{"num_hidden_layers": 15, "hidden_size": 128, "num_attention_heads": 2, "num_key_value_heads": 1, "head_dim": 64, "intermediate_size": 512, "vocab_size": 1024, "hidden_act": "swiglu", "norm": "rmsnorm", "norm_place": "pre", "norm_eps": 1e-05, "positions": "learned+rope", "rope_theta": 10000.0, "rope_fraction": 1.0, "qk_norm": false, "attn_scale": 0.125, "bias": "qkv", "tie_word_embeddings": true, "parallel_block": false, "init": "uniform", "init_std_qkv": 0.0579, "init_std_o": 0.0, "init_std_up": 0.0579, "init_std_down": 0.0, "optimizer": "muon_variant", "learning_rate": 0.00797, "lr_mult_o": 1.5, "beta1": 0.95, "lr_head": 0.00924, "max_grad_norm": 1.0, "warmup_steps": 200, "schedule": "wsd", "decay_fraction": 0.258, "decay_shape": "sqrt", "final_lr_fraction": 0.0, "batch_tokens": [8192, 16384, 24576], "max_seq_len": 512, "doc_mask": false, "train_tokens": 122500000, "max_steps": 8400, "dataset": "wikipedia_en"}
Each number is 128 + 32 x the weight over its row's rms, rounded and kept within 0 to 255. Layers, rows and columns count from 0. The size above them is the row's rms in percent of the matrix's.

# layer 10 MLP gate, 512x128, rms 0.304, rows 414-511, columns 0-63
size [ 97 101 100 100 102 101  96  97 100 104  97 101 107  97 101  94  94 104  97  99  95  97  94 101  96 103  91  99 102  92  98 105  96 101 101 102  94 107 101 100 103 100  98 102 104  98 100  98 102 102 102 105  98 101  95 102 111 101 102 107  93 107 103 101 100  94  93 101  96  99  87  98 104 100 103  98 107  98 105 102  98 107 102 102 103 101  99  97  99 105  92  95 107 102  99  98  97 108]
[[ 84 191  98 138  76 145 101 172 138 164  78 130  98 203 154 116 131 149  96  99 141 146 154  88 107 153  89 109  94 187 132 105 139 144 125 193 123 158 121  49 137 122  89 190 164 149 169 132 143 177 114 132 146  73 150  86  99 107 167 111  81 147 114 137]
 [147 153 138 180 123  74 152 131 125 158 129 172 131 145 143 148 135 143 135 135  88 162  68 140  31 136  93 148 136 118 146 110  79 154 176  64 177 106 144  95  85 137 168 136 165 147 207 160  90  75 152 179 109 130  74 130 177 142  87 138  92  63 133 156]
 [148 120  78 192  91 132 123 198 121 119 124 140 151 122 143 115 159 106 127 138 128 174 114 136 199 146 111  83  66 107 185 120  33 138 149 149 129 179 113  59  70  84 134 186  59  89 160 155 128 120 101  85 143 127 122 127 104 198 180  91 137  94 110 138]
 [132 147 111 129 147 183  74 127 152 180  81 122 134  97 127 204 103 178 110 167 182 139 133 160  89 117 128 112  97 113 145  90 198 118 140 138 141 129 109  91 162  70 185 150 111 170 169 121 116 136 195 132 162 159  77 127 150 111  78 121 112  98 149 171]
 [105 135 104 106 112 103 103 144  87  91 150 103 129 149 127 190 200 155 130 158 103 163 158 129 111 107 157  68 116 119 183 113  74  57 125 120 120 102 159 151 130 194 104 126 144 150  81 216 149 186 143  58 125 148 107  97 169  49 169 120 162  99  99 102]
 [147 143 170 171 159 163 106 135 123 145 138 118 128 154 102 146 159 120 132  75 129 142 111  80 101 152 204 179 149 130 160 140 129 134 189 152 150 138 134 110 130 144  88 100  61 117 137 144 102  93 101 159 120 100 147 110 179 152 139 159 137 165 145 147]
 [155 126 124  91 142 123  91 124 160 143 104  74 145 151 147  93 176 137 150 130 139 119  80 149 186 137  68 144 115 141 143  80 142 155 207  82 128  86  99 119 165  93 153 182 166 123 128 122  92 132 144 105 145 153  95 137 166 106 142 134 165 147 106  97]
 [ 96  98 188 117 119 185 141 119 107 103 146 170 127 189 116  66 133 136 113 152 176 122 126  71 142 143  78 121 103  89 134 174 171 120 114 132  79 114  76 163 133  81 155 129  85 163 168 147 198 108 150 146 121  63 110 154 136 167 143 133 164 126 166 151]
 [190  85 107 137 132 120  98 108 119 152  91 134  84 165 172  57 137  54  95 132  83 147 131 152 146 128  90 156  70 120  77 148 162 171 201 122  79  56 110 126 143  71 205  84 179  99 141 131 127 168 118 106 121 154 144 154  84 104 143 117 151 112 126 129]
 [102 141 114 127 134  92 120 137 113 100 130 132 143 147 230 114 185  49 102 106  87 110 116 118 148 141 137 147  89 100 124 161 127 212  92 106 206 116 141 151  85 148  73 126 180 174 147 136 119 137 107 154 146 142  87 132 172  81 173 152 139 134  97  91]
 [140 158 148 104  97 140 143 206 124 153 124 111 137  63 116 104  96  66 103 116 139 183 141 165 165 186 162 174 157 132 122  93 114 158 135 131 198 184 139 119 104 145 188 116 134 137  75 140 137 128 158 118 128 116  89 123 140  84 132 125 181  86 159 145]
 [168 153 149 176 137 129 130 112 153  96 187 105 168 108 130 118 115 142 132 172 129 147 139 103 124 136 159 132 146 100 169 124 180 150 140 111 139 135 131 129  99 104 157 102  98 193 169 133 162 117 163 127 126 171 107 175 120 119 146 114 175  70 158  76]
 [ 95 119 130 139 143 133 105 150 155 139 131 104 128 104 102 158 207 166 147 151  79 111 152 101 129 139 115 123 104 115 148  79 179 156  74 126 193 106 159  91 104  75 167 191 132 142 143 137  93 159 145 124 154 105  68 132  64 107 138 166 118 151  87 160]
 [119  84 159 157  85 131  90 151  96  93  84 150 139  88 109 181 162 163 103 220 147 138 166  95 153 115 139 131 155 157 153 186 113 129 150 132 139 158 173 134 155 154 119 113 197 141  97 136 137 143 175 111 129 148 148 108 143 106 103 117 167  95 175 127]
 [ 92 159 132 107 127 150 133 119 160 135 113 147  91 159 191 100 136 184  43 140 105 125 132 125 107 134 141 116 182 100 121 199 203 162 102  58 105 194 123 136 111 106 155 113 121 122 152 139 164  93  84 131 128 129 136 122 148  83 172 131 151 144 116 122]
 [113 199 136  82 122 133 134 109 115  94  80  91 137 143 115 121 138  86 148 120 173 143 135 117 168 164 171 100 129 151 106 142 124 168 123 140 134 116 116 107  97 151  98 161  82 143 178 131 133 111  81 120 107 123 139 195 144 163 200 157 143 176 159 153]
 [207 104 129 127 147 127 137 140 143 144  91 107 137 139 159 144 166 161 160 146 113 109  94 175 141 118  75 148 114  89 144 130  89 100 207 147 128 119 174 107  86 157 165  86  96 174 123 148 147 120 174 131 143  93 128 169 124  66 175 140 139 141 182 149]
 [118 170  81 137 174 116 139 148 162 131 143 104 141 122  76 132 140 130 132 183 173 136 160 133 148 138 154 134 191 162 139 205 182 174 175 148 171 105 139 138 133 150 214 106 145 116 168 133 138 138 180  96 133  93 113 133 109 123 251 122 128  99 144 108]
 [153 106 106 130 137 105 120 103 151 150 165 154 129 115 129 114  86 114 137  57  90 163 126 143 141 153 163 158 118 101 122 126  92 156 161 149 162  90 161 125 108  97 134 161 114 111 186 124  69  65 103 128 136  85 170 110 191  87 198 132  28 117 112 135]
 [157 141 108  97 130 134 214 101 126 157 144  95 230 107 168 198 174 116 183 162 175 140 154 167 148 134  73 178 105 167  76 145 176  99 147 126 137 187 140 123 144  95 171 107 207 170 160  92 131 152 142  87 107 121 113 126 107 118 178 125  64  90 149  91]
 [123 155 104 106  88 127 153 178 151 175 126  66 130  91  21  99 137 149 146 135 175  78 142 139 113 161 121 133  91 109  88 114 111 119  98  94 139 109 110 200 111 150 130 166  84 153 134 170  71 123 113 159 135 124 118 143  92  99 145 148 107  76 137  58]
 [164 130  64 125  89 149 176 111  61 139 129 114 138 106 171 115 145 127 139 100 157  62 124 161  96 130 148 141 193 134 146  54 134 136 139 144 121 146 123 148 126 172 117 111 123 220 155 152  95 113 143 123  96 115 163 139 140 203 169 114 109 154 173 128]
 [ 98 127 184 151 149 102 105 171 124  92 164 154 101 150 146 163  72 159 120 132 166 126 171 147 119 148 127 150 100 104 147 174 138 118 170 174 114  79 102 100 157 187 146 190 132 135 133 207 190 155 158 190 128 160 120 111  97 115 138 129 169 120 125 154]
 [197 160 125 146 173 150 147  49 102  95 127 112 121  82  97 104 155 101 139 116  76 142 196 146 105 146 125 165 127 144 128 158 119  96 186 135 126  83 134 170 171 120 192 107 147  95 100 175 162 160  94 138 187 101 122  98  73 135 200 129 133 171 137 151]
 [127 105 132 137 157 148 110 156 119 132  79 120 131 114 148 148 209  87 190 132 129 136  90 123 108 132 123 101 149  36 106 160 109 165 140 141 143 128 145 114 115 123 102 156 145 148 124 195  97  58 156  78 129 137  85 140 155 155 157 133 175 160  89 195]
 [116  71  64 160 177 122 142 130 140 111 202 131 122 128 115 123 120 125 111 164 166 162 161 190 165 127 152 121 153 138 118 125 109  82  98 128 148 199 163 145  77  85 115 167 108 132 161 173  87 140 122  75 139 139  84 107 116 143 125  91 123 170  87 114]
 [155 120 168 165 106 102  75 103  97  95 104  62 157 126  93 150 115 190 118 110 101 141  66 143 113 130 164 125 153 156 113 143 113  61  81 123 166 101 168 131 143 125 114 149 128 121 127 163  78 135 133 163 175 148 107 125 139  80 181 120 113  71 121  99]
 [119 149  87 142 163 132  98 183 152 170 146 141 162 130 104 122  76 137  96 121 150 119  59 149 156 102 122 127 138 102 142 124  93  93 130 115 157 175 135 147 104 110  90 140 105 174 217 106 126 199 123 143 110 125 124  99  75 123  98 180 132 171 132 133]
 [ 37 110 170 110 156 152 152 115 104 160  92 157 117 117 133  77 131 149 133 113  65 152 138 167 204 163 133 139 106 160  86 136  89 168 119 125  91 108 113 133  67 142  58 144 195 126 175 138 102 185 163 154 208 153 149 155  76  71 129 146 110 155 145 150]
 [110 166 152 131 149 198 141 160 119  81 123 100 108 125 136 145 168 183 144 115 115 143  97 176 113  93 120 153 102 129 118 148 187 126  92 101 159  79 127  89 122  93 182 103 124 204 102 150 156 124 116 171 135  58  74 146 147 163 168 123 127 125 163 113]
 [102 127 142 204 110  80 149  79 132 165 150 132  95 110 130 145 163 167  65  95 149 101  87 155 138 154 162 168 115  99 170 122 182 160 106  67  94  82  99  91  77 145 201 112  71 126 132 127 120 112 133 115 155 110  11 103  98 164 174 106 111 123 141  73]
 [ 93 121 115 105 168 137 107 171 145 160 103 180 173  97  77 104  83 137 130 130 123 169 131 179 150  82 123 142 116 129 157 131 119 157 168  73  75 152 133 151 163 117 182  98 134 131  93 109 106 167 166 108 107 141 147 132 160 121 161 189  97  91 169 126]
 [141 163 149 145 215 154 133 130 145 165 105  91 109 118 149 119 181  76  89 185 156 172 181 152  84 133 117  91 166 136 131  72 116  76  97 178 111 146 180 119 113  85 130 153 143 130 147 116  77 144 109 158 107 115  94 165 162 106  78 109 121 146 118 124]
 [129  96 154 140 144  85 131 144 144 101 179  90 168 116  66 165 136 173 108 138 110 178  67 109 121 144 115 123 131 139  77 118 204 105 170 121 130 135 119  78  91 121 110 101 109 139 118  73 142  72 147 122 131 136  75 123  93  85 156 138 145 155 168 120]
 [104 202  76 174 154 178 103 118 154 118 132 142 123 170 178 119 151 133 163 150  98 109 148 171 146 151 106 107 107 143 120  80 108 143 160 134 110 134 173 103  94 116 134 201 135 121 142 131 109 177 155 144  81 131 112 167 118 154  92  92 156  73 135 135]
 [113 154 170 122 142 119 125 135 119  95 113 106 136 157 119 167  95 173 164 123 144 186 125 147 129 131  89  61 131  84  72 141 125  93 115 114 113 133 140  90 138 104 210 174 108 123 161 118 170 104 146 102 153  50 121 162  51 103 123 162 114 150 148 130]
 [118 165 179 120 106 133 119 146 153 132 127 135 156 129 164 138 118 101 108 171 164 155 149 130 144  87 109 134 147 172 110 120 132  94 144 103 112 129 161 120  77 151 115 158 122 126 143 158 150 106 186 195 162 146  81  70 152 103 196  85 143 111  97 150]
 [132 111 151 148 133  97 103 148  91 127 127  89 104 123 148 187 115 146 133 163  94  52 177 139  67 132 145 160 155 158 151 129 137 145  61 117 124 143 179 132 143 160 103 131  89 128 124  96  34 168 129  94 113 134  81 103 136 159 173 137  93 122 125  83]
 [134  65  84 148 136 110 127 146 117 122 165 122  93  92 108 106 135 130 118 140 135 168 181 120 104  99 112 132 145 129 143 148 153 142 135 107 128  75 110 131 141 100 126 137 219 163 144 184 139 123 138 178 161  68 115 120 175  74 134 144 159 146 153  89]
 [ 81  95 103 154 161 160 106 123 159 120  55 101 122  63 127 135 111 150 131  95 169 170 108  76 195 120 107 146 133 108 122  76  82 158 194 124 111 103 153 184 148  47  90 108 151 146 119 116 143 122 128 147 148 100  90  84 154  82 133 133 139  93 117 108]
 [126  90  74 151 126 110 121 176  82 125 120  84 144 108  72 105 134 107  61 118 108 205  89  86 139 125 126 143 147  92 174 109 123 117 119 175  71 119 160 132 150 169 132 125 142  82 103 170 127 152 125 118 164 163 136  92 170 191 148 137 168 121 176 135]
 [109 130 133 134 155 153  68 114 210 111 120 127 138  72 134 112 124 144  67 158 186 128 144 121  75 146 152 130 121 107 133 162 101 129  74 129 101 104  84  58 144 142  84 161 116 129 136 157  73 117 223 174 175 199 118 154 172 121  94 108 104 127 128 169]
 [118 136 133 111 156 104  98 114 104  78 111 117 110 161 160 163 142 166  50 152 127 145 179 111 115 113 101 111 113 137 128 148 133 123 141  67 128  44 108 188 154 104 148 160 128 115 109 133 127 144 109 108 168 162 131 168 155  65 119 190 169 111 145 133]
 [114 101 108 104 145 129 107  97 136 164 142 103  95  94 133 133 148 104 127  94 138 135 170 164  63 166 141  91  99 105  61 186 161 145 100 108 121  87 164 154  98 105 111  90  76 144 142  76 121 147 142 153 150  66  62  87 105 155 156 124 181 128 119 122]
 [136  94 142 133  77 123  78 172 149 170 129 166 174 121  81 149  84 157  87  68  91 131 136 171 111 150 148  73 152 178 154 120 126  93 140 110 132 173 180 121 122 177 133 142 110 105 128 172 139 133 125 184 142 117  88 114 166 143 111 174  94 105 144 114]
 [ 56 116 118 166 110 106 130 151  86 136 147 117 153 202 132 109  80 122 155 149 123 145 149 123  92 180 119 108 147  85 137 127 170  97 108 140 145 181 111 132  76 123 105  89 216 188 142  94  84 148 128 124 111 160 131 172 115 117 154 126 114 120 135 178]
 [164 152 144 162 181 130 146 132  49 104 124  98 123 106 111 159 149 181 130 113 171 102 176 160 108 112 109 116 153 174 131 155 152  90 179 133 189 135  49 166 156 116 138 154 116 149 173 134 123 152 101 151 141 134 129 137 144 162  73 176  90 143  74  98]
 [160 122  89 148 134  89 117 123 103 150 151 133 119 126 153 134  68  82 153 153 135 100 112 155 120 157 153 121 167 119 149 112 142 106 183 151  77  88 162 188  50 115 171 128 117 118  99 102 141 129 132 142 127 141 107  71 189 170  91  58 164 112 201 113]
 [ 98 114 110  97 129 198 115 145 125  93 107 165 150 120 157  96 143 199 127 171 121  82 142 167 150 104 206 128 137 103 133 164  63 157 117 107 125 135  85 172 105 107 169 128  70  67 172 186 103  80 165  97 123 163 101 133 120  97  89 119 153 120 186 144]
 [ 90 162 109  94 190 112 131 107 127 107  88  58 139 103 119 153 141 173 104 191 114 105 157  99 102 218  97  75 110 175 143 164  96 106  91 142 110  90 103 139 129 168 176  90  69 118 127 145  83 134 164 164 121 186 171  89 109 161 176 132  94 142 164 141]
 [182 123  87 117 106 170 124 111  78 113  65 129 149 144 101 104 108 162 148 190 119  80 133 129 139 187 147 144 175 106 174 143 125 134  96  86 135 129 174  98  73 148  79 146 122 154 146 162 155 149  85 202 115 159 153  82 195 176 138  88 148 134 102 148]
 [101 140 150 135 133 129 127 127 112 117  86 161  68 118 134 142 176 108 157 155 113 136 169 125  92 163 133 101 182 109 138 132 151 152 129 149 151 127 127 116 138 138  66 162 193 189 139  97 155 133 123 109  66 115 118 154 122 176 131 144 107  86 166  91]
 [ 77 147 177 178 108 139 112  71 121 178 148 121 143 187 196 121 106 111 137  57 170 170 196 107  76 124 141 121 102  89  89 112 114 162 151 195 172 111 119 143 108 131 126 202 144 152 135 156 112 114 128 126 115 128 131 129 107 164 150  93  80 133 177 141]
 [146  74 138 147 118 105 132 109 155  81 196  94 120 125 194 100 194 175 121 121 130 113 153 126 180 193 137  82 161 181 112 155 105 109 150 125 169  96 152 133 163  95  90  98  96 152 130 167 152 140 138 181 147 180 166 114 163 135 106 125 128 139  86 127]
 [180 189 123  72 141  80  62 119 129 114  93  88  85 141 154  99 142 180 184 123  95 162 132  95 138  96 147 112 112 137 164  94 102 101 160 173  91 104 148  71 134  83 101 137 168 119 101 141 149 117 121  88 140 108 111 114 137 123 160 189 134 177 154 109]
 [ 88 101 167 120 123 100 147 139 118 104 151 113 173 147 134 133 102 180 129 117 153 143 109 230 187 107 177 132 111 197 103 147 214 167 156  94  76 107 161 113 128 140 165 107 139 158 102 187 136 154 117 159  96 141 144  96 135 145 127 121 107 191 187  98]
 [138 190 136 143 203 137  95 103 121 140 130 121 156 160 119 140  71 129 179 165  90 178 102 185 119 115 171 128 191 187 100 120 141 143 174 166 151 172 138 118 152  64 128  98 133 138 141  98 169 105 155 145 145 133 147  85 155 135 129 173 132 145 156  73]
 [ 91 119 130 122 142 111  48  98 118  71 119 213 127 132 131 121 154 171 205 192 105 106 123 168 110 137 153 159 115 107 148 110  89 144  79 145 138 135 124  78  84 108 118 153 144 158 135 156 116  91 172 126 155 182  97 177  82 152 133 194  88 149  86  91]
 [158  88 165 128 132 151 122 138 141  98 141 192 110  65 139 158  93  54 115 154  95 113 161 122 146 108 185 190 107  96 174 142 157 134 153  85 138  83  70 163 132 157 154 102  67 101 132 167 142 206 148 146 141  61 126  69 129 108 109  95 107 118 125 194]
 [141  89 157 184 147 107 122 170  85 121 139  97 165  95 200 113 147 148 157  96 131 173 146 159  88 115 161 116 179 111 119 116 106 101 126 125 155 134 171 101  97  68 109 152 155 141 135 106 138 112 153 102 153  77  71 163 117  77 197 176 137 134 118 130]
 [129 124  95 125 124 147 134 150  95 170 126 145 108 168 121 138 115 101 172 112 154 194 124 203 174 160 138  99 189 168 142 165 148 114  70  95 130 166  83 182 121 110 125  99 128 131 157 146  84 143 184 134 115 129 111 120 159 126 204 118 122 148 128  92]
 [129 113 152 123 142 178 100 105 103 114  53 134 120  29 172  72 106 152 166 114 119 142 140 148  93 157 184 171  52 147 132 133 141  33 133  99 106 119 114 193  98 130 112 164 115 127 155 127 183  84 124 141 122 115 123 135 124 105 117 101 137 119 139 144]
 [ 51 140 101 155 140 164  91 173 145 178  91 151 111 124 119  69 164 144  48 112 155 131 137 113 180 103 147 129 111 152 154 125 100 144 115 137  88 135 163  88 114 151  95 121 155 111 123 109  97 199 173 152 118  90 180 155 139 166  93 186  72 174 149 146]
 [133 125  94 116  97 138 118 102 191 143 147 180  71 147 167 156  83 131 191  82 147 161 147 156 149 232  88 120 107 131  95  71 167 103 143 130 143 101 132 165 139  93 129  93 155 134 123 215  75 102 137 151 125 101  83 123 131 101 171 115 109 188 164 127]
 [163 125 137 140 124 164 106 150 135 143 168 181  94 146  75 133 122 167 169 108  62 195 156 129 117  96 136 140  96 153 101 143 102 122 133 149 160  88 187 143  84 137 163 168 149  83 139 178 120 123 138 127 156 183  90 112 162 151 133 123  99 130 126 137]
 [133 136 157 110  96 118 147 164  83 139 112 112 114 167  66 144  67 132  81 122  99 111 152 153 171 157 129 178 103 184 193 161 120 104 110 137 108 160  70 137 107  77 212 152  99 128 143 157 120 121 150 115  85 176  71 150 182 128 116 124 119 121 174 155]
 [156 107  80 134 128  92 149 131 163  88 143 114 117 166 107 129 153 101 195 139 120 125 125 146 115 160 109  97 172 143 121 210 161 116 133  68 141 102  86 121 171  92 132 119 176 149 143  75 138 149 105 121 126  99  93 174 172 159 140 110 120 161 196  78]
 [129 104 167 131 111 189 131 133 141 103 151 153 147 205 126 167 139 102 147 131 137 169 165  87  97 159 165  69  81 105 189  93  67 121 148 123 160  91 126 145 127 171 129 114  98  76 121 104 116 114  55 133 141 149  81 101 148  97 108 187 109 122  56  95]
 [166 112 162 129  88 127 119 140  96 101 169 103 164 205 127 124 175 158 137 172 142 189  94 172 167 104 137 108 175 142  91 153 102 149 129 127  86 150 161 160 119 111 156 110 130 180  69 123  74 176 126  88  85 100 124 105 133 127  69 132 110 167 163  97]
 [198 136 131  92 120  89 147 122 101 164 155 100 159 135 135 137 155 143 165 143 109 173 172 105 125 146 122 118 144  96  49 157 180 110  86  82 164 142 128 201 108 137 134 123 114 220 136 107 142 145 146  89 136 152 150  64 161 134 124  71 123 131 140 132]
 [131 135 160  50  95 128 144 123 108  86 100 137 127 115 141 119 160  82 170 118 116 153 102 155 105 102 135 126  72 156 127  92  78 139 161  79  90 131 105 141 181 133 159 170 167 144 140 137 182 101 142 153 120 152 126 150 126 157 133 176 109 100 144 153]
 [205 131 126  74 118 106 101 166 132 108 142 113 112 142 114 159 167  90 122  75 122  84 106 120 100 155 148 112 143 177 150  94 104  71 128 110  74 111 144 144 123 117 143 167 127 184 128  92 124 176  82 134 150 156 122  60  88 133 148 141 142 158 146 121]
 [176 137  84 135  89 102 134 129 148 155 144 131 113  97 195  58 150 168  96 155 133  93 113 143 109 184 116 122 142 154 164 166 137 121 111 147 119  93 129 123 152  73  77 129 149 159 120 182 192 149  97 220 136  73 163  99 137 156  50 157 112  80 152  90]
 [139 177  92  94  94 112  81 149 159 142 162  64 127 103 118 107 126 198 170 160 100 132 192  95 130 169 143 155  89 177 142 121  69 122 135 159 114 133 141 202  92 149 110 160  99 134 119 139 127 140 119 116 123 136 104 163 137  64  54 175  83 122 185 113]
 [142 119 151 121 140 113  96 184 126 107 131 146 139 134 128 175 107 150 150 187 114 146 144  76 120 130 119 158 143 143 161  96 152 106 150 112 111 136 136 154 111 115 109 170 202 152 159 103 146 106  54 112 131 164 104  93 148  80 133 159  47 120 152  39]
 [147  92 102 158 185 134 136 188 131 161 112 101 185 161 115 121 126 151 112 121 157 118 181  99 144 174 184 185  80 166 120  98 135 138 135 129 132  93 128 108 119 149 117 122 129 125 171 117 105 147 106 111 209 156  86 161  84 129 118 130 178 109 170 112]
 [161 136 108 140 115 103 104 122  84  78  69 122 104 124  74 131 150 124  75 102 148 115 133 125  95 123 182 108 136 113  99 206  80 182 182  83 122 143 164  93 146  52 215 112 107 147  92 162 107 171 153 123 157 163 171 168 132 130 185 126 156 117 232 164]
 [135  43 167 113 190 114 142 128  73  89 108 149  97 108 169 120 161 135 122 114 115 148 132 171 156 155 100 121 151 152 132 143 107 192 133 112 103 106 175  87 125  95 141  97 121 104 149  37 162 139 135 132 125 142 135 146 137 159 171  99 124 148  91 144]
 [119 126 124  52 124 181  86 121 106 149 174 101 140  98 125 185 142 126 187 133 199 143 110 177 121  79 154 148 142 112 153 109 103  98 110 127 106 175 149 130 141  98 128 135 150 143 153 180 134 144 205 107 131  23 133  84 102 164  79 147 114 136 112  83]
 [ 77 126 124 162 190 138  50 112  72 117 147  73 128 104 153 116 143 124 127 122  91 135  92 114 140 109  89 168 162 104 142 129 121 108 153 151  68 137 133  87 124 143  81 151  44 169 123 135 155 105 114 170 169 134 138  98  89 109  95  97 154 121 165 162]
 [149 135 153  99  87 163 134 124  81 108 115  97 103  81 159 118  65 124 111 120 150  85 176 174 139 174 166 134  95 118 142  77 188 204 127  83 131 113  85 122  95 102  91 187 153 119  91 150 173 158 139  94 114 141 106 130  82 161 149  85 114 149 167 124]
 [127 111 150 157 146 176 106 150 104 188 139  82  97  80 137 192 124 125 153 177 135 114 165 101  86 103 108 145 155 151 121 171 135 133 113 127 130 104 108 106 123  98 162 159 138 173 129 126 132 140 121 135 152 169 106 128 127 152 125  69 107 183 131 139]
 [161 136  89 105 125 180 121 148 225 177 131  96 181 139 127  87 169 122 156 122 143 150 125 146 169 175 158 139 105 153 112 113 146 173 104 148 124 150 103 145 149  92  99  92 131 117 125 140 146 142 146 103 168 127 166 106 114 153  77 127  95 149 142  41]
 [ 86  95 140  86 113 144  84 171 146 205 128 149  83 165  82 132 146 133 196 101  83 193 105 160 105 113 119 120 171 152 106 111 133 139 108 125 115 109  88  69 143 116 145 114 134 112 148 128 128 178 115 130 157 112 177  93 138  72 140 157 104 146 151  71]
 [113 103 154 183  95 112  60 167  99 193  99 110  67 121 138 152 185 142 167 155 186 196 131 123 116 132 129 108 144 161  84 158 148 114 134 197  73 187 128 136 129 136 124 130 103 154 116  82 162 138 137 111  90  64 133 121 132  59 143 150  70 131 151 144]
 [198 162 161 142  97 129 134 135 112 141 174 135 111 104  85 141 108 167 139 127  85 157 161 114 132 168 163  91 129 154 128 158  80 109 132 119 144 182 130 207 113 107  91 113  80 147 164 158  86  85 113 155 166 112 100 123 141 158 160 132 158 126 104 150]
 [126 141  57  96 194 111  97 143 147 191 133 140 128 110 148  99  86 153 148 128 150 122 158 124  83 151 126 125 161 132 147 149 177  95 129 123  74 144 190 130 159 124 120 185 115 119 135 173 178 128  60 183 134 107  95 143  74 127 198  86 128 123 121 133]
 [200 167  76  99 155 154 177 148 118  95 148 154 145 147 156 169 159 126 150 149 146 101 156 126  83 129 174 153 138 118 137 149 110 114  97  72 120 111 159 181 191 141 117 136 159 149 167 126  92 132  85 167 127 186 193  99 142 168  80  77 113 129 188 122]
 [136  92 119  61 156 156 106 111 106  18 172 160 103 163  62 161 128 143 130 151 116 162 136 127  94 120 147 132 162 113 108 149 175 170  75 132 172 128 171 155 194 148 131 134 117 138 117 140 158 112 143 134 141  84 103 135  77 104 133 157 134 142 155  30]
 [143  98 145  99 139  95 123 154 130 111 176 186 167 178  91 160 145 109 135 113 107  97 133 143 127 149 118 126 155 126 116 151 113 139 176 135  76  44 116 170 152 149 134 124 161 138 133 137 145 166 179 125 178 113 130  97  98 104 134 161 179 110 150 144]
 [128 182 106 150 112 166 138 179 114 109 137 162 126 135 172 106 152  61 127 106 108  91 142 130 150 134 167 143  84  98 160 156 121 127 126  97 111 140  91 137  97  73 106 107 126 136 223 120 105  99  83  86 139 182 119 140 161 101 134 134 107  78 127 115]
 [ 75 104  87 145  88 104 127  92 119 114 152 123 143  78 137 113  70 158 154 103 112 104 149 161  96 160 114 108 144 131 146 172 136 150 138 140  96 139 122 199  88 116  81 127 121 121  96 184 169  97  92 198 158 114 175 122  96 168 139 121 111 129  78  73]
 [121 190 164 123 138  99 114 204 160  89 102  83 100 124 122 160 117 176 129 146 197 133 109 186 160  75 118 147 142  69 107 122 149 164 143 100  69 114 136 120 137  89 120 113 162 143  42 120  63 166  79 155 131 115 134  88  82  93  79 125 107 123 119 190]
 [121 154 199  70 127 131 117 124  98  84 139  92 172 109 106  88 150  92 154 110 138 153  97 130 132 161 145 105 103 143 142 105 102 140 110 144 158 106 139 111 141 156 107 152 204 121 119 141 196 153 173 185 160 129 124 106 234 107 175  91 173 120 109 119]
 [ 94 112  78 152 152 115  69 126 127 137 159 119 107 151 123 167 163 106 168  93  85  46 145 125 168 185 129 129 128 131 151 128 118 155 131 153 129 187 148  89 114 152 115 120 151 201 160 119 159 243  93 129 136 123 148 126  95 148 109 146 126 122  90  77]
 [104 181 116 117 133 108  64 133  92 111  99 106 148 148 138 143 172 142 161 131 178 129 106 149 172 121 147 136  81 136 159 151 163 148 116 121 146 123 145 140 129 148 195 216 168 109 134 112  99 113  99  54 127 143 119  82  76 142 138 165 159  93 155 159]
 [118  89 128 137 165 128 108 108 109 138 109 147 116  61 141 121 142 110 141  95 154  86  95 162 175 154  83  85 112 121 157 131 120 135 142 112 105 156 122 147  91 130 119 172  61 142 134 151 109 136 102 159  79 119 116  94  84 110 123  50 138  61  96 171]
 [108 137 171 114  91 111 116 110 166 167 143 150 157 132  98 109 137 194 125  83 116 121 131 141 117 160 177  98 156 148 117  59 106 143 211  58 160 119 100  72 136  96 132 128 141  91 100 139 141 179 127 145 133 130 157 172 121  91  93 165 117 130 122  91]]